config = dict(
    parallel_block=True,
    init_std_up=0.058,
    lr_mult_up=1.06,
)
Each number is 500 + 50 x the weight over the matrix's rms, rounded and kept within 0 to 999. Layers, rows and columns count from 0. Numbers have three digits each.

# layer 5 MLP up, 384x96, rms 0.295, rows 111-125, columns 0-95
560513459477390504438489529616593580512505633433498493490563521540412586506426555603538503524525460454483441402427505523505528539565446461454491484498505465518493489503434511491533395507482415515492458464485535543470429523476493486510497544544409527529487428469419550491435577536525510469
564497562496523505541484432496535537570462548435489472427473511485482537465524470524553440441656498436520499454520500566453495533592465421489498498553618538413404520495450506430569564495535456513492630597501554575486481478424408544525509459565462519554580563535491483531479465620474575553
565500516519464560443498474552478613504422463552459543397486519541492478633512493415517497511383462486434391502564546485509605502476494507527367458564505613469467519452556469561531564521517606527482425443582435475540578522431469463483468438439482475522480459525495624564455534518630467525
542444510418527506469517519514467471543497489534470566505550433477512474387523551460471546529558552539455408487417497530450611549477476495587508495538447443564458465487535506487480527437499490500537467556516472534473415464414484499456439470420544569447536516446591529545477496552484489537
454513548446610548490521576554438539456501497442450539494519488559560485457443445510535495533432541440455480445597495474515562490441518464460490518536448549575549501559468536398516594477443480456454552486457395449452452600543532535469525542551494523577514539484437475453512538506518476459
488512482506462549512533439431416574493545457497526546405535565558487395587476554508447406504551562471478491568531488561554433519499499603496575525484488508415550519511494485497524506480489531556481450485518490545546494533550608519536545577541453458539555530378479519513513482388482552551
475515532519581515489522451454499458392459615435533529475399518552435421515528441471543531512578446481483435516499576534492493517477491393507510485464614467512565502517420494547429475455433486507577483470504567493459437615527465498569533466569496512548470501515491498573413638483491439473
448463525572474554423493485468543491441488553503495455557440495468496482569539433467503455550504469548451476498498470605524413484475526509542450498416566467514464596519484504517413520424506535446489501427510488478439582582505518436497411540468589465539460575549529510604522521499489539495
418548457547511499524490444588559527526440468575504464438504459416411476485478493528551514543501455528500429513505552542508494426571485442518504495474448548550460480360509508418542544492499512525471457503529630439541458550499533614413484477475420557447538574539595559561531506528519548493
618384523587500467470505512457478494461536522559480514469477411573502594611490563539394500522452453523565539379430401392509550494513520497540519529505531462497456565441434437516567533503415573481493475457508556498545514421480496498559431497576466481515495549587383597579556497555501527446
450506538563407536543483498463578467533471466558455552454525517574503550478482516510426446516573589464433527497514513582417499456523450474569472537519462400495541437454498496544522479470551475523528546521434475496551471526399554489590523465462548521429536587543502518456495476485475459647
529508516511498579479464463491567491516416510456520460482484529474451454478506566502640540493519530457438413387479574533428406572485467406466393516444570558539560550553465422449526490506472457540505425486491492505510598463560403433480454458525556498445475577480500512536540562509440462501
475534463464590466506469479591530514563516518470563510533450429463456486488492505437491522545494534511460470513502453618518548456517524489475510557522486516463528544434562477470512542492412470535575507491534454453492485435466571506447527461423526458507568472543523442498521555498488515534
560516474511458502520469559465548632363570448551454477522419595562588461549495549444555489485438520514533577518385597531485502507473492376470536514518494404430479538495548515580499543484470524433576463473411523521515505551477503496458495449483468589445566472466449450541512568417540491521
489468642520637445488497467412490530529513509508472557500553530519460522483400515471544447602467523479485581445476510404373463561494472531487536498574452508473449480508519503511505555447538434455574516481537514528527559416553441550448450531501544502528456457566473518471442569450518493506
# layer 5 MLP down (transposed), 384x96, rms 0.28, rows 111-124, columns 0-95
492486478463409506441449475445404490502421487537566434414468504533565475538530542466541488527505599432525485573422517451519491470377463565432568499580585443590517498529537496558397474553400512579487560465400491537562383582457455518495549605535360510512499462469454589539541571529528428449
430546512465399539580577451541413507499528535520497530522580506594548544523481548512513524439486542544468511518514546438502470459490480461541478478436441501517523540558544535470451535564487536523514335401463430519566613395546531413442514510490533578515554436525455418471488508518488427574
503505575511449521552481460461512477513468603477530448503595549513568575457487498474489474457591524478559485433453492507553437437458530530484477421525456474585420472526458540483446506478481498523520644480432496473514530467433589443569429533512530571446523527518581435541540509566426550434
538544458446540491471545494477488473527531463542472481475429589435502535538526471486477525439531507531467465514563449421454523527555488475505554476514513509578461516546514500523545544550476474537498493417451480434476480484556543505479490612395491389467536472471567467490509418530477436497
498501483522465385435488591513368406557546462489451511429552525539529576512561546546509492487456508347446483510448419452455498513491429515446584414518459491411482481541485486443587489440549551414489507498521589567487558497544497529457495428569477604583548614502560462504497619469518461504
348545462522428523506451473541525468496614501535468496537551447477577540582560533449492451543477562531469484417488512531434472416524414560544591553370480493513486504551496433467536536487449505514515435527507440547471507517518520452434433511514498661545471569416553532570521538385578570567
519631555486528460574493419472594531541437495610440541574455593452530540559417470522478539459473530443482469364476497442521580521485494574544568460487505461502421470505429449413562531557506465520557463472491560441525481435631490560462585421470476530605544477493622579452438447530519464408
480509443447643446493586546508555586432565456373622546449471537424504550386512538414413527481458369480431507480433564473521455490502450598525520554539593433545500564535497404544517460555488500448467433420584544524469526437498495499546546533493555527463570500530450449508484564414560389503
536516622473553577467559490459491501467429507551403453518512518412516588493519399492512509555517494499507461555523458435438522490446450300467486517568540515439522509476467600481523466466488538566627536474516522491520532510510541441533526571449495524468572564507522446456474546530469444525
468499508468383556528549482456481461572482486480533458526521488449476395525563537513525559529437594366533531600566532407507460430546546549503575384520442481477543549515455470517418483554463578461493478446558548555511477556518533446542644531584527481529506506544412430479442522493487501540
485453464471543580491580514457497468598560529438509483542472569421471511509515553516464532464535488526564496520461492389546505480464611480509578486535494545481442539518434565554492496534490509520472490440574486458521569462534489484464526517535516483547475443521571520548472526513472535359
513615516464493604579487486541457523399425565516596466485535489453451521579493461459539462425568520461624510442440472598554528419400485494594444531534496549441533596528537428420534522485488469488518530588510614512400609480490593481421568566523497529490550491496525538543499593529497448421
519444436482479508552490491503508506479537535484445480575602511544481510529493505448507636479617487432438533503554450582506518481482440460498548468498531477481502463566531591533526466487442482463437543468510426612483491527568451533501479491458489475505538407455503545566477508580572502495
561554502487550429503497479489551561492418471504500434482518365483611463581516435478479542583533452491542606418479533538513405487460477528514477595434564587491428456559489491485515515581479490397523433461488446510491483508582448519519589470459492566646571557569440489528597521618512521368